Each number is 128 + 32 x the weight over its row's rms, rounded and kept within 0 to 255. Layers, rows and columns count from 0. Numbers have three digits each. The size before them is the row's rms in percent of the matrix's.

# layer 2 MLP up, 1024x256, rms 0.214, rows 9-115, columns 192-255
110:152108092196137139134107147149121137154102143148153112122176122146149112094130116031133097139106072166077141136106168126068101150053118075156084138196092131149104101150145150167203013119134157
100:121123078103116133108100118124160118218144141172109232107128157129107107138115135139135120167076100088049119168101128159043132212125140102120143107138116149190182093148087086122139079165170095
097:082146139131070133129104120129127094164143138163152149134148173146083158186157120139115213138093032107092093139129144093134101107175138162207181151089075137093187141152151170135135101170152102
097:111098158177143014137047130145149157146131129145062152146114125129099096092123150144200124148111126122112107150084080128089098141089126156100163056107135044132112159071149130159123135130104167
091:139139133123091135144134139116105147124106092116150072151129093116070153129082095120148064142069098128095116137172097121138048122095114112151139116109094147093162103105140112052093077140161129
104:162121156103166079117090096180137096141115143120172112198101145111174029135233079163135067148130135126133143111098129118130132139103097168134105142152089124125124097107152111110201111097137133
098:093113129156142098141140145098088120117125121173118069080107171086124127112129141130083075087129143141152140103210132192113149126160164108094136103189104167160082160081159108112092170116173136
098:110120165144161124071073132174177112140153180150151172098128121099172111104170166111129111120109123128136139116200115122121107058154118120171040117111132204161173181145119130115130113158173123
098:103165119158139159152133150122133195158140106147175136066063105159138129117105172139140133115115118109130122134107101106112117156166148103158098132145173146091127122102113090120242102158086147
099:146141118137092056107121117099108071096128131142129134149156150048142115129133165115114096121053133169128071150155151096122159140096188129137132099123125147156168129129132111135124097158132142
109:118128127096154078082162159159176126181109130149109082141119137126140166099096161166152129102116151121059159138144121111099163107092074090088055138148134106128136124098099126125138121145163151
101:124101111160056098096129167172107125193097093166155129113109149152122140147125132126122106104127140113169136127057122188143153086125172179173204171175093118184130085110125110097086149127048103
093:128145087114127133123081165144140125107082094073148170092065121138151113084137075206105103117158109210152142128154109150150123175120178132110131150112082080094125159158098136108175110108173142
100:145095072125147149126100073120074217150142158128128147144100123159087132113124113066097186163108122156145122090141055122042118121134141142173112134134040075164083120104113128149156121083073130
098:174097166138130169085145111122139074092169168084110128050102159084081088180084131104113169135101161144074081101142161119185159141133133119194132102126125197097054130147142130078152149172169135
100:121159113202142105116124217121086102153126115130115092139128137064159168145134088136101124127133108138130169157152161115101167131191165176151081147121074104120094100061137115137159140117146134
103:085178099108148126102072189167102098161196084071112121158189118108131123146069167142175079142095111114117104140122132120088163191084159127107129121157134099059184130185158110153209104119093062
099:092103089180119122124128135096095155118118148102176113105071163112173116119129125110138077064148179118134157133131137088102122103149069140157139110066081155151110153072122176149146118104091091
104:113148125138141160059117086122098134080101156077121130133135152078108068154134073113095091122130111170144138126106102160152159141142150129091180191161101147120101088130082135130155116162120114
099:098129109114142169091109179144136132128200142094142118115132119124114132160174114174113120126188154103165122085148136098094127161119122117153157089116101167125109065167092160145109194141129113
101:071099115132086088166084126120120113146123079088097120102175091179093181119070124158162094127101152129118136094138100107173114082103130128098090119122161088120154129100175133118097121113145111
102:142116162124161159108191124113077105092131142170153162105151088084109120115109132128124126092118114162187135121057163123142138155094172141140123122114129129153167133047072135109122093142096172
100:113096114186132080158144113100099130090144080139168188103107152131126109134122163146124084116078074176129198086158159099115154102137132135102081149098113134142147172161158153073135108132155101
098:082101149093148125144131153116069166111169096077130124148173126092161131186114153171176152134080108132161070127115154165117144117125179089140174095102143065139207138168146098141133156112114183
101:127112158101131196161140136171168107145121154126162148077130149118137137114085117112103133116197068203096166091134109133083120159042107079130114119142090153127134116121142161111139142096105155
099:167120113171151117187147126186136099134084102146105064148150141109146071080157086137148095161123144137177148108112124149188132138076115138129119168098150117117107111122172135130156135143137161
101:169114172115124151113087170160174114130138173156118097122147103169125118126101173086107101105113121194110095136149130155157155098075116119117096060098131172143065041120132159178213065141111110
092:096122114133134109102153096117140125201157116070176135106075106158175134116117134152125186094154143107115096076132135109098091134173190151110130127127162088044187178130157104127125164115090054
093:141103187153126150141065164088153087110116143140039221161108158123209116143088145079061163134146138141128133099141159073122117113147140106147134127118113149136133209129120148160113210184104148
098:105079121111132143095139136194157125117163205089142138128129129127106197136083133162127106082138157106154104140107051131099108113183162120171099089153146141133118178055148148164116106100173130
096:108120092148142109128157121125138102114145115118160116151138194107110130132132150143123153081147120142119210146135136142115077175146176174107131105099083170140163134164159149136190120107129079
103:130126106107214066158141111107126112172160093141180106096093159131125159131118136111137177157103124131074138131212083158154139167110115109093124142098109134137118130152082177112110142177067119
098:165175108119127122151048143195141091103128116150061129091101118113087080078137095179105169124113198098158157078103161114098145160110129122151132151106117137137169095146178142090168115128111138
107:139098167137140135124127130156172090084170138182133129130109115104105123091081155119106075088129062163111095137126138197128115138086079163123090129099146144110085143177132123119163121092165095
096:167123115167095125123122169096142170112098095111179128195114062082170111092108155121106146103161153119089180143129132109146131136043127167116097144138132107096188145114138191130184152128106096
105:129187160098153077148139130139132125098140067105127116105109113141107092174064094178153101140148142183131135156093138095124122168146117083103145121152173096135144207195129105140177111221160125
102:157111209146180073157109124063190135103158110111130108164122077104140107120135136169155052171138166109138126150136121113083079142146089113110071094092151184095172185065129116119132112158130188
102:105131125102164158140122128161090111125121109099148089210052161152133106116143050116102126091133116145157133113133143124126114151124159104145087042123102154104162101203104102209129090129151084
096:085179146166067174114075132066112108133111152106157155105149169104097153130151192030076136074127122164121129151084138177168145118123111098164110116152116148151153123128107194078077095189060110
094:106151080147160165080129115113134102154090150179133135093133134169083161100130117098102163160139099137085110135149150097058067093099100196123143135108166154172140118083172097082132154172050218
110:117068068122161127156064158151123150107078128170165208181144109139086175110118139164150112232145163096087163153123180176153091110134100055161171184132156126155153129129059166111090113137144151
100:127154144147096180157192111086097101128127116147139135200158140157082116069133071152117129134148104079126111142151127056129150152124132110116175068117120135161153107107126127156172184116125111
095:117112127159184152122115152112132110148073151148102168138057103115167089080094107119111155124141167165138160126199069163141161143169137097087103178113180146122119075083146089166141137160190140
105:120129202089102141113101159090193175109195149092101143143111111152130125079086155101121093126152018085092134134155091096112098118196144144098133123089144103100120137193116157145120122087097101
103:107111061161111151131092149130131118101151127102162111110184132122175177139103148065141118142142124129087110112085160094162122147139083150110034118176129079086114140123069114042126089153168183
100:084155129169173106104082156024103132161113135094157120129136169196109129136090152152159115107176086173155139166080177151161113107152047110169166131179108173156135128157122192111125117132131159
102:124105154079185118104074193162134153126117055090212160114100083162121121103163120170076192104111145129162148143158161168153086166160163050144139134119131075148123107151145094112134139126159100
108:179106204185087106120103127111123094168083100142189067086107120117155184109157099134114166108080153127082179120092160140125063116128141157195120096121167118115082145108141178092148115123122153
103:103135081122116157140153194062138150107136130113171144127165158113127187144104113102158130145088169169121155170184169145109110178205140065112170149110165124117075125144101114159160162089113102
096:114139154041108134094100121083081124146173098151178109062158115149147149151103154118118063102222138134162134156110089127086141122119137187120123140142123101109122108133146140146109182098134153
097:118158110095137135099125107122103101142147141137146122136173086079061127086052099101137141093114129019060200120132105114088098154091124106045141167068194132111143133123095138121119156146115174
103:092158080117155134127154109203164106106116127144062167127078128171089109108048058117140129157130163093134100175168099103082119059064092085165165130142119111112156100158151208095129148130140165
096:112144142113100193160100119145122103164097084127139144114069144103132129120111172165113127129086133137157125228184111120158125123148102047124138148098150127138161144127199137112104127130139120
097:131120164122091128117137093144155123070126197092137090113118105125196093123109176088093118121125141159171132174092171152067196150097205207119115086141115056154034178143104130091169095117110047
098:050157137083122073074138166153121113125133072089109101063097092123150156123118139167117109091107159101146135131158167174106110134163131099055146150159173105112067127129128150144142104086107168
096:131141146136122139122163108134106099104132087169162153064160147086115153062081114065132115097137129114136120097094134129130074122147137160099142108131145144080064133123147130146143106169104124
101:124156107112152178116118175079135128185111101099154180164142142139116130108122129184130168167103195136151100136209100097179142095123093101098122150107142172111143132069137174145157110114124134
100:105158147146149089187141145142139123117070087156114122111072145139170156155164106114113165148132112085133117117133158157152067109120132160149117070162148087158100128117107234161100104160160184
101:095169164106111121143050121138187122139104162146168099157119176071106137122098122174141119156120095072105091122121149154142041147128144097137129114139163161156094111121134155138162082117106111
094:134094048174090142079121182112183052184120106091090127026141149161092100152131100142158095140107116130119162108078088138135156104149166113124172151087154150082098157135145149165151109124074090
105:157114115176142158129122126122096158161158174116162156209030128121172104160121049111095121122169141080109116105172174149140120123109131122133135129128114075151126138082192166101164115114130150
101:078148150073169133145101143151160144205120072120141101154101112136138164072132074108141142091122182137142120178097117116088062108069129117142118074117156166134060059147149126131118166079110132
107:095155147155141104143216148132161077127103129136081151160136164088143194097163098123164192113102121092149193135085117125107100178156124124142174188176174174138129128174180147174131181109113108
103:145170113162173114139075111084102075162138109130126145086137108088144144131070173105126148153175129102080115077126155057133146124080163128037135140109086161152169139132155125108185101176081142
099:118104167165072082145180137140153126158148102166125114136077091119195136177164096155122080167095145112103162097131156090128184107112129171108124189087092131154126111111201115157102123098110137
101:159148135141141123131145154147165118088169151114156157137108102120102127130122112106121105147077110155112088109095149074102113101177166134151138177133129085042165111159166206121108112158123094
108:164106099176127115133099159110115136175119084145156146047117120132128160117120122128139129156077191138170142104115158059102119088106115169118145146077100157165126183137229128177170115131097143
101:113127173110116075112109123175138102081191107132126094070201100184166116153107092091135163111139180134115122165136071127132172073185132164107172100130153102089102166135079138138185166161092105
105:113105147150117144143126153114151090112112114136104165128163133107119107107094119112054111129122106161072120163095074109073119090104163047146072105098151146121125109165045125089125063156187133
098:111085067188074123114126092117125097136139124132137134199164142071102159120178112136144116120124166116065151098147152180091202097170123123174130155034160118074069152120110103080119123167097168
101:099089153164131126119152116176160143146161131101125163090148135092135051114133200096145124140132125143133203115074119107233148146134152098116136189089201143089113156141123154104037134188091134
093:111118133100146161149113161154093069154158165127121099226121211080092122092099064076085133201097093144108106182178066125083125148150152088093131151094155057093172096119091174094131111115133115
101:152113078136133183120102113168142160087125143147170106111109124114109120093100118155190109141192156126126141142150111123129127204175128104125095066114165110124192185147137140137106106192199135
092:123116121154087138113099154112148073165127159158090091118115134118105127129094111137135110113139108153058142115097105083104124073114096098073129113114158131092152113117127130105184185085127164
105:095143123126200135108187137133099134144060103119150143147109133103142182123109162074155098132107059171154164118097107055126120122084089140089151154141095132159168151151143181127143157147136150
094:130160185119108198182116091101118138098081147168106103141098151144134049084090060135118122099113153088155142117073075112122146141165149144115146178151094127092112075136154152130072120086096152
114:115132116094094180119061129126177190183191110188097108148125117124169067112155132128098139101113115151108153145132110126173085153120151087084156144144092140093162200120120114148104084140135074
092:108142151128121086082148088183129156130153117092116070074100079171085135140094076159111073055144118119143179111162087134125197123123099127214110138143207081159160165150119167105076155096194190
103:094079165178131072044142102092164138132141097132096083166120083077115191099133098108092140114155174101138128093126106170123150126166148110125116119078148181099146072101128195138143145099150123
094:105180123130102071092165189142121173163112051099102100159058136137073145144107076144170161106104155171179144076155127146127120150105138147184151120068127187154109123081112105147158176165109111
109:110118118156125098138136128147113129128114147148109170134138111101110146181098130129146200123148088119100157036128110139124144140149074090132110092170111181096130137125163129151192103146088089
175:089150130145108074145140090103146122046115173158104110094163132127176153141129090101092089082156150175083163137122104105156196062114179139173161119131125125105139079079131140138075097157154109
107:122111051141174122129118152104119184149087115130184116150110132085102127132183173095133107109119110153162090144102094128140234147157062121150144118083156124149107083132142130188151148113117152
098:158184143138053164155113147143122128142157171134144097174073162150093126099128118105093199131137166111081146152159158135122105145120159161165175033160203085170117106107142096143137113128155080
091:080109167188125139134171088121153093143107141128128168161146145133143135131111144113086159160056189099139204141082128114176158085162116129129100132213098161087157120147107080160149154124121125
109:120153116172141125156142143158085087136179097081102072148137114158136129105121090096135161202150152082127152118167116183146128100146047158087100151017106136099061114127175185129132116126170129
093:123118120127128121148082122144128106144137119134150191182114098094172130119143116154148142076043172115163111120094107126177132097151152049143158175103158055066145094126154117090125128090128111
093:077119156099106157172161148161185091158176202110125171114122071106165086099117134130092141131111146098137101105089128050123171099095127135144101096160105207093087120198129119143136165150108152
101:127078144098129114098109097131143129110105108095126156112167116168172162134155153128059149158178079114180118187077096147155123167135144087139135126163100179137103100093085123103186114080168119
107:133191071106148122147127104134151149144130105164204067130147114185086115160150166106110138121077122184087122186079168101092135164150094151089147119133159123149111146103114128155093116115094136
101:151116150148146121130115121134132173123114127054149145174055160148079121103085090054134132056162120145161084093088141077117128110150174113162103109141177141149040110129105117081137122122094084
101:115144150200221114133122130138144060099150153072164115094155147134145057159148073132126118068144159133158164063127208166114156111163162094140148147170149135108145139144116122170140152123211095
099:115116080166130183137086135093133112117107174102106133165104055158135128146118147154162146139142136165139167143132117126196104171116084121114147132184058138079204113114072121134133162184174097
101:109171039108115124134083162139109125146155129102126124157149133090147126108076165081109120136074064149123174117157159149122138127085086121104107150152137110154124122151152105142107164109083109
098:127123166144087162133085135112095142069094103112123153075192096136133143139114178138110142132138150180085117157098111145062121144114130125143165158076088119129180166095101119148107110083189146
102:123127084164106120109092114149127127167144102141146138175089122157169125106085202193137067065087142139137056097097178142128165161140193135177157185113105104084123167074071130128119114172154179
090:105129118149146147202149162142179075106195125201109064116136122155174113088108119150151157191172152113161151100099169160082107154145096097144066074133125145115110140135103146105123162149066156
090:178140180134156137143139155153082093083137160116112094186160117136145147180132141180121124099126109161149140170147102115149109141103128093104127070137152101122208110172124151155097150156182168
099:095076080163088096155079186097059124125100076099113154078176130098115181111143165132118122148134112107123129167043093125149143087137088151161144098121151116145138147136113154107134153141171199
089:158102156097116132100156126111157110169161094158146112095160154146143111094094081102127163165104118160067105143132127125070166089128134122112123062131193116158147078158164076120123104149116144
100:109138095184123141137155096123136124121093140107113121117148130107103129065089167192121129106109121062137088166131163138083067131049159134164089126168059123124137114165144117144123140125149129
095:095085114135166135142184086121144099119148151124114107141203166153152141143098102158097112102030165139120109127088078100156129075097172117129125128125138088105103129099125130166192085158175129
096:127097133110151111153103154103125164083193143146133119117098077147095057126108157151119112099125066156150076172187114120120123097131143182127123105161109087136156067148132159160149089095149118
106:165138088086117136133178106133152151078105164112175111171092122186134142112138143105125093131068134175168123137173117108159144123115115107113182077103125165073089122059086173089141107153096042
093:191154126088120165195156095145117123161118156139196139121103079162122079143167082107130136192115152121115102121093174128099100159097153085130105088118077121143124077101140099128130182128111119
095:081135141181141157097136119173172075126169054137080140102130082105093115110133113129103117171044123061115151136178055149152130136080101106099080085112117116137094136104132158141089077122064109
103:049137153159142107156138105116100163214097168156176119169152103145094098178149119158153101119079118070138161122151107106149197081110100100139136131131054136092100119141134155080110154094170068
# layer 2 MLP down (transposed), 1024x256, rms 0.213, rows 9-115, columns 192-255
091:103122119137143160138116193066102133178182121146108101184067135152107132125102130104119166094103115093148150118099088117119139185082140146116090121118215125106162138152075119109162200150151128
097:103088114110133139086162173182214137118112124173132172181113095153132171106149132114155119163139081105100145117111138152084093155145158117102119120146137134125069138169043116143120106103173109
085:138101130155148130108159123107147116087183128088195131130065191108195120109144094075115174105128123096163175112123118122125119153120160152129082125157137090151113102169132094084056158119112164
101:146171122112091114113132103141098144129107135113114169092145132090146162132092129141159131151086138164210086099163161112109110079170147132087164157116061133139104152115111102079109123130100146
086:108138204178120143147113154163151121102096126114055138078077158112142102094203124174117142103113145172106080193127125167129140081179156101175127135171111115145084112117144114094112079084129086
110:128137187084132153059101082120073142143179162093113098214145099158146042121201076087121097081148158154140156100186149127136185128119139147162166083119153179088106058116146125106119132061125129
101:143131134131185165155165112138101121150120100100089155068153094129073160128165102164088139198119102158133161171115063127116084154099166121144109105165115153155182103160104141172144088075168111
098:169128100098106134125153139127132120198074122107154100168111149148147146134122130168083172088141173066130139139120157104049141143145119112069132185157104141100134190104117173193128077133075116
104:182160149091152139110135125195176126068113121140127138177113064081137157119116146076173129133148131246133059143202106149177127230095091149153156119119123119163173149113171172119102118105173156
102:119112106169143158099156108077138114095155172112149181099136156166142059104134182135120154136138131178095092139127157104192141170114149134099120149134081104152132064129122144144132139099151139
108:151104143169128143138136143138114088115136145116108163150104135108095150092100185141086126121154134167073167128146115166146094134153146215211132133153066156114118127145114204120143140141096126
097:148173157116106142180121124124104114181120120138143190156115137114106186111143108166104162138168117139147187140163069132110089091159094113082095091159140165145142099155154093159140145132120141
093:110154139112115167156091092150152061121037063159097150115128127075173156102142132150094118147147168116165095048153126144125132141110147115056130168164105111095163164175221074147191122119160175
097:150214100167095125165135157149163128040113151100099179113102173109134081159132160147135075158068163122102164137169154143159130135155146047082148131197137147080166076150107152115159123123119102
091:163162118156128120115170096100130111127151122138195192139131144076118128156139101141125173125147142210129099116130183143201166130125118139154127148094086137082145151145133122110112095115121137
095:123134126053102146081067178107147162158128105094147120095118132105100143066158094118158120075101094154071175102129136107181136167101058082180146136100145112088150135128063106155162159097129128
096:130055132105108129162106169199134162152140135169126127141146140116108111158115126138132183118134117105123141115104140181112126204148151183043120164138175078171138137165119093112101109071093112
093:156126159174099141129123114186090105108204180109120119174166121135158108143125189132105085147153108116142059137121126158144143187111139130122144184166146134126148142204087104151115169141148148
106:122098106131165123165117151143137104133176105107168092092180097116121167108106122214112131132161065160193071120071145145055111144104117120131152134089139146131150175097112069072065127161118135
093:167139113137162112114147156169113193197133107106189102083114072167133131183111159067149111135107113142104112156093129111110153081122085201066160113123139114126115149131124152121080065074172125
103:122080109070121123151111082120129097092198134169085077106113085160168148188089088077177133137111120118176097141095065142128048104065087150140138142106134105168140104079146129172157103204129121
106:082146245071136143109177104154127154121142122089135126175117114170128101165149204131169056113095122174076143067095115083153084079181122201097095098098128126168127140157075104086107092151133149
108:153116093124130099111122127114102162125156109072200144062106135142098142117102111103140106065147152048120086020158071114079120121157151098142094178134117165147177164088135178113111093143157118
094:116128150072186128111126159140132110123131119152130164152095171140094146118140165126105142121126156058125142143088145144138173122066067144102130088158156089183119182113135100151183140093166105
090:130143085159117099129147061141079144160160132151105180126094113081139104135118071130102107125121153099087070129173153123211141160150102149177172130089141148064132140115096126156149070131181093
094:146169118089095172132121112086095091078135104141120105109149114112171127116155137150137140145119081117196127059105100085092151137156139141132120112121064135145099103151107175074110073121170146
091:181102208104166118122074140151071171117139113164091157138134147129115121114142135155156142097134108139150131114111152099147065086153200117148148126160156112129116166135107134131169149135115087
099:120066103088093139143173111093070062119127118108060201065174106121150159112175167127127127150126066174134205190178158102146075120108117151142122167103106156162083112124109124072138131125101118
106:127104139096178139163131150201097156149156183250122130192095113112146090183131132122134094120175172113125179126076104061161121157191145088143165154122112116136158174116180104144116151134139112
097:151111123153123116140161110141126141083141066133132097134189111136097116125099083070118124150123155134151176129060127114195148106104119121096120076155131161084161147178079127169115133164113147
091:146093183163182058129158113152130149144118182117059146154110083119149135092136130104100161204176088142158092072168090151106177116141122058082156144182136151135069119112119123088158152096095175
108:161094143149113064235144159072125118168128109132150124096139110097149139117124103124106145101177093131107211120147168126134182111104154130085145117128109115147106072157188125103149138148064151
101:134126100151113127116103148067094134188126123098121188134092157158139140140129195129174138099143132107118082097112120091099173090080141141107113087136123099138123088138137079132192109152152098
097:085143174139010098113146112167097170078104067164149119068128117107124120139149184102149170064123134163150062190135125155081149113168166143111094163138123150074131173152119174172066086155073077
103:132150111102141169127101127068100147134145171128083082163100087119162092163129149078147150140175142130152200086070199133117136140130095182183153122095177161128100073172120134110141071130105117
102:176140092112144091143165112120159164164138148139196134129109148143087132089129149141087125143148136116109067103196188153182153106140136175100104163080107114150149141042176100127154090182109109
099:116099104134144106102176105168064157139102180111119144120159101143138142109111160068119084159165142103082176121082159138148127163158172154093139117122089112180185116054158131067040118112128129
098:128115107097091114169194073222140100174124156120110182076150105173174183113158114124159176118161104144136125132154079157150092128146120188121172200127131132083128107042140088090174167098138089
091:161096122154159145107105051136158119168173175126125130085163154198143096121135113112125122148139122114051090100109090119150136063136156147090114195111081085100106102180139106122158088103102154
094:107097180137118156156139133142135088042142103110119121068117138154171100099129119142174109088119203120136131131083172199104135185111159143088154153138109115085079141132125117171126119131135067
110:185108073120115194120133080137086169149119108126099144126157107135134129120184122172137105137128145117083097069198134131120122109116104170095132158153115063058148142107119106178039107128170125
095:181132147124143215105131112149131138090097162141099175180101175192145115081156123099124096099146173098153129117180087155120085139099155090136087089174176144108186092152113114150153113109129137
111:162116156168077086126165146082126155107139148142160102133156078182147136111151078116126141159114158168172131129113097078131167203142140145160156123046093145099145195111151094122100131157111148
107:121183130088124196138120091096150151097150157101135125207110142131120131097123101121172131118133113207077106143114111135138200164138164077140151102174127151103094151144139079130119139137145140
107:150114117107149075105169153159117101155143076167139107162178163098066199143112186089138105115108097125078119146117152115106119125125169104171174132110142107154127189124048118120150127096089116
101:231187132101098140079084125099159108108141166164106161110098139108123112144118148064172122087125154082082137086139136180149136105131134077159101155121141122162143105099209118133243178151152114
104:141140131164131169122059106097101190138106131161075080112143128112177059077167126013092122138104164118120055151165171149159158185135218040125139149180109158126122133150121158121070091121181122
106:141112187148143130140083135132140127140072145105134113162136093152088094064148190117173155116154096152126119133156126094141148159182152179125103178088073148102112063152162212129127134124183117
104:133104095094140144178127109164146229121130112169116185143177121117171173077106087114134136097200168167159092129134088105177130156154104105151129179061089113180147084142169186103170170070116110
099:145139190169086175142136077139156149181149141077122199130094107145145127122174122197171140144096120162155105100162123107118093106183125108118164175045095159122096121117150094080184126150146114
104:100120137097089183185175094111102076134147150114156096098154019071122113125098192104083135137069098131099081109111127175147182127129122155130152170093092162131126113073182143137090085134074140
110:120126154131184119132067088128160084123115116107134127166069133169148176141098095080141090140110152129136092111151136161138148153136085138116086153151116154105113134166159089128073124129104122
096:192128149150092083136152129099119120146180180158111115145162123131176102159164128123140109077141156091170197080125131075134149152113105205133118097095203114151192174162074146146109070138137117
096:133159166167129127126106196112101166102130177101180124108217159100160086133159111119140121106109147190140110102164070114169138131128095220147098140139100107138129107149133109083122131100169144
104:118148123078112089163087156151084090121164093129173078123117124135163137165169103131115119161141138112087161066160109210170169120155183079142150119097186136168176195172124110096103112131111137
098:131107121156121173088093144102153136188166189080128146110137069101107119189136148093148137129149120116090176089137138112119107129164081118118163147114151136111148099161117135119159122112116123
098:177103181171091117151155106112138115123145125089152078142093130167165135137142137147153156078111104107087141148105088112107142156145140100159118078105093084149091153169095082137111117176133164
109:074099176144138140099166147170178098133175074131160170103148140088148109155132140115173146101160128105139114125146127141131137123090178151087125184129104127068107156121074114109122117159135171
102:163177140115095076176123168110108105083144183124095142131111132099112088059111152088091095144054161121096130126136179134122149158091089142161108118078095117119134134099157091195082138178147167
094:075139142121130143128142120181176071104095154163163122084164116109126116071075191125147118138103140114101125143127063156142167091161153149176084137119127160153148062079115100181089094139114132
094:189171179129155136131173153140119153154111117137119153120160144161103108061110102140127121109143094121092066177144091112150131147089090130140066106167142138139094133184135124115143108098117050
100:130183156111137122085133179139101091196095137042144143160145096177147073127155092138092109074160126154139107211105090098106139152096089097149167154109098167120155106121082112070095174170155135
116:065079113125116077121161080127148114098133070057136194100151148152133140125135113167081108123125165036143141172116177134152128146082088098148156087157110167126153121115140125125132162116166145
103:145132084190117131145144128093124120073115124152123074116098188127158135126076059154141111113142150074180144118132130159158159138151084140154153235081121135137076177182111078144135157105160114
101:096176120098158145140189195131178149199159145067154154180161082182107062103161082147127134141136146169117191127210085127106060113088118179152135154176121150167098089093162160125104189125134138
098:115131109037110188072125125149135157098121113203122180115158090121120159133163127126179150144104093096123127159134132128168110166119131152180157180128086138152146120121056093178128118150107116
106:105093160109099114133117144064124125125117157105165130189089148120121048093167156141103197126081171122111148097097157156138134061079139146135110105147162082071083088084129122094109127118072125
104:137152185124124133103098076127079132090153150159162136147089085062092102161138154085142119096067136130110144077164108144169193151072105198160202163112167122098133115132163150131130140096165140
084:197117144094149113113122147113089092114161105128115142121099125169143156130134131191153125130121153136162107152125188150111104087060129121070132169158188147157147139147098131134088161123138121
100:069114118149157171093091176147176142133182122147136157131175155132102094173122108101157128147139050100051141122080153165132108112142109117146148095118094128074090153135117163146111042130144113
110:119122181118146064166174073108091155117149156156173164161095135149130080133104096096123138090055127156092174136184142081123117110148118118185196090164130128172143100105104080161143162131056094
098:190112108141131100149149160155121150059120155063114052150156137136127054124130143137148106150109068136159046133126131103096147115108107154142109158144146206086139104124123139109135173157125160
106:140077119161127156097178114170124153112170136177178180071116132142159174105153119095115181128083073104118155163152140140158107150116127131134107125084143134120167076157073083136105104046153166
105:151137140105110129074086069090123141108116119162112146124165089173141110180138175118122140137053158136118117126077070172128161158093105119130096056150172155100112110138101164109169098154137093
117:139159129134097153120099154074109117147186124125133183098095100126147137152109178013126087120155166152158077119099099139127125103095169157102120130177053137166133081148111100137106090198138138
097:167094158054156126139085085101130153112183164090137157117167178138113134084181100181108136165123123108117100172102129167069154168117076126116094153172109123097167109149103083141162145159161133
105:152157113114117150152157109109147164113169152170176143094169096127100136122090120122188101108104188120158102100176160089098111130212150137116197122090092053128113141119091167076133185159144162
092:142129095207110090146123119115112089116112132092129191126064131144148106152186191115113150193105138133093060175164012152123146109138116066102166100151098137117114067130131133165131136160145121
104:137076121167181152147102164088170125137150103107096073173116111067156106166105156089145129147127163115137075111131155094085105124096104139067119147156142111118100121092108130134119129143130129
098:126115121146148189103148155176113135110103076154119176193129157103097038103114135060139163094096102109138124091107142134092079116185215128117146099068121099138073080099100146115190161124114147
114:079116088165145108111177113114126151170104178125082128132133039115137148172104070127103156165127133127098148187152151050172156060135078136175133129189116169153116147072118121136125121192095102
248:084147090121140074128130114102143148095100184143120114146167139166167128186135116103053099118151167138072128153178102142189195026163132172152182128149117109144104105110128162136094101135156135
106:070093073128173177150158073108138143137160121123168073111121122163163135116148139173118090149122121145112160153159111157108117114146176170090149116149152137082132174089083141170147091118128121
093:139144075153189139076114095053118115143103137109165104069168091118152169113180142058173151135149092109161072152137099110132172133096101137182114208123142105150093118129126111091124082149109099
101:127145127098092148166133180155199179112132143119079104151098083119096117154139112089176084210100107108115160136110108070170122092119167149099102111097085129119156132137084139096159192160110136
115:164131131182131083120124117109118148070088122076069183117128109168139106092100135143086091088133107096091045104096120110160193101116108182202123088155147134191185193151130160155084092154117117
093:155143131102131118111169174110179162140066121115187121076109117144127148093144120167092131097160106105105115107167172094098097065161159174123163141160127153157083128135143137125139121184125111
097:200082160132133148123129189163074136085117102158044100104142110239163132125134102098174093138067114118106101166134105098202145111128110117111125130130194155142134138091098153160162105136152186
080:195175093167139132162132135099087130115115140143128111167121147072175100108102126129213120104177145124166084202155150213157155089106133168133080133108136109170131107098141122120086135166165181
106:147157162111148169148143162134104161154140128169089116126175100158082139088130145112085076139212114162128160183123120135130119079136086114158097114151151156171130130094130188123139102184128118
086:163164143182141099149139138087154094127162197206154153113142113083192094192167169141172156155065122129110086099152091174165093093156114159133111155160072053116136130107193195195123111108147118
104:164161104103115160104123129088093153122210072105085164054121139139142117114085141163145100163083091092098142119117125120123149148114114083068116138060129131105128088127087146081140081156119086
090:134113122119064111093173104204160074109138135106132105073145162095135210149159135049198112142108138151153106115145161143117081118169077091129080156111088143155111158108097178108142085125095137
096:124121101141143178071156156137113037153075165169087097149131125156066110098099160109126040086158164120085091121137093081149089136158082183127146156150148158089152091111133098120146166148121148
096:104109101139157146146102187135084133164150126157094112182095143131095104163171090069121084085136177124101237173061177146149129109142161142094049124180117189102134075112081107130116095153113184
093:087154040136133132196058107105106143172149208096169158099147127098133147165103098045087174139106110149135117164137159119114150157151140058057111177153202150144100108109137144125092136155151085
100:092186108155146150198144209079097189184067100204157142132159160066148158111129129111105137132112126092154118174171132142111078080085124100091138123119206131083121083171151073142079120104101079
083:184150146136107137124145106145110137114155118181130086134136122194140180161102135108136105114123087129129060118163151121141112073191115143122123126091131126096116103183190111123145136196189128
102:102146079066114155096118121152141162139147068119129106147109176168181196061171156053174146159176161143159100105111084164172161063155169159146083184091144147170166131149127100117194142120180112
093:153126136152160118162134103123073144114124098090080147173084118155131057140156129114157095118159148110199152118088137140175141110142199131154143148074170165136073127116135150125149105093134098
094:107120096166104128112069146170125151076153128053075110071097075135082135129148118161113147130071139103141119081125200065171142108057177085151105111175145078088117188095138110121099077162142102
102:086111188125140103197110120167070175117121208150094123120077173177129123117154078102147091124132141093136118140085101147163143097122125116142161145126148127073136070079150109151141127097101149
095:154108155148168082111165154152180084112163140183112133101127185117145102114142148139162140131097102167106105126107141124115130146159149094149122143179119094173150128144132129014115133124036088
099:090139172108153122150061198120147147206106176105079134095121174081114138155080111104128088090070124129106098173134165128107169141082107188179069143127120138130141083099123124125183151189167163
101:151128099078093096132103133133080141128118078148112149151170125114082148089124149138093117184123069159152158161059127105141199117117105107110144124113123111098160135109145098035107124116146107
096:183107102082112131093192168131142106222173101203134073130096166156144144157106115122174165134114130144102098143174193151101101116124131127102068128087123079132064143082140169113138148155105126
097:145145145102163089105111111198117134080084123069125079111134128112141133105141147074150158112151119119163058124132142124195072090112066106068202105104154103167161062154182106102099109116149163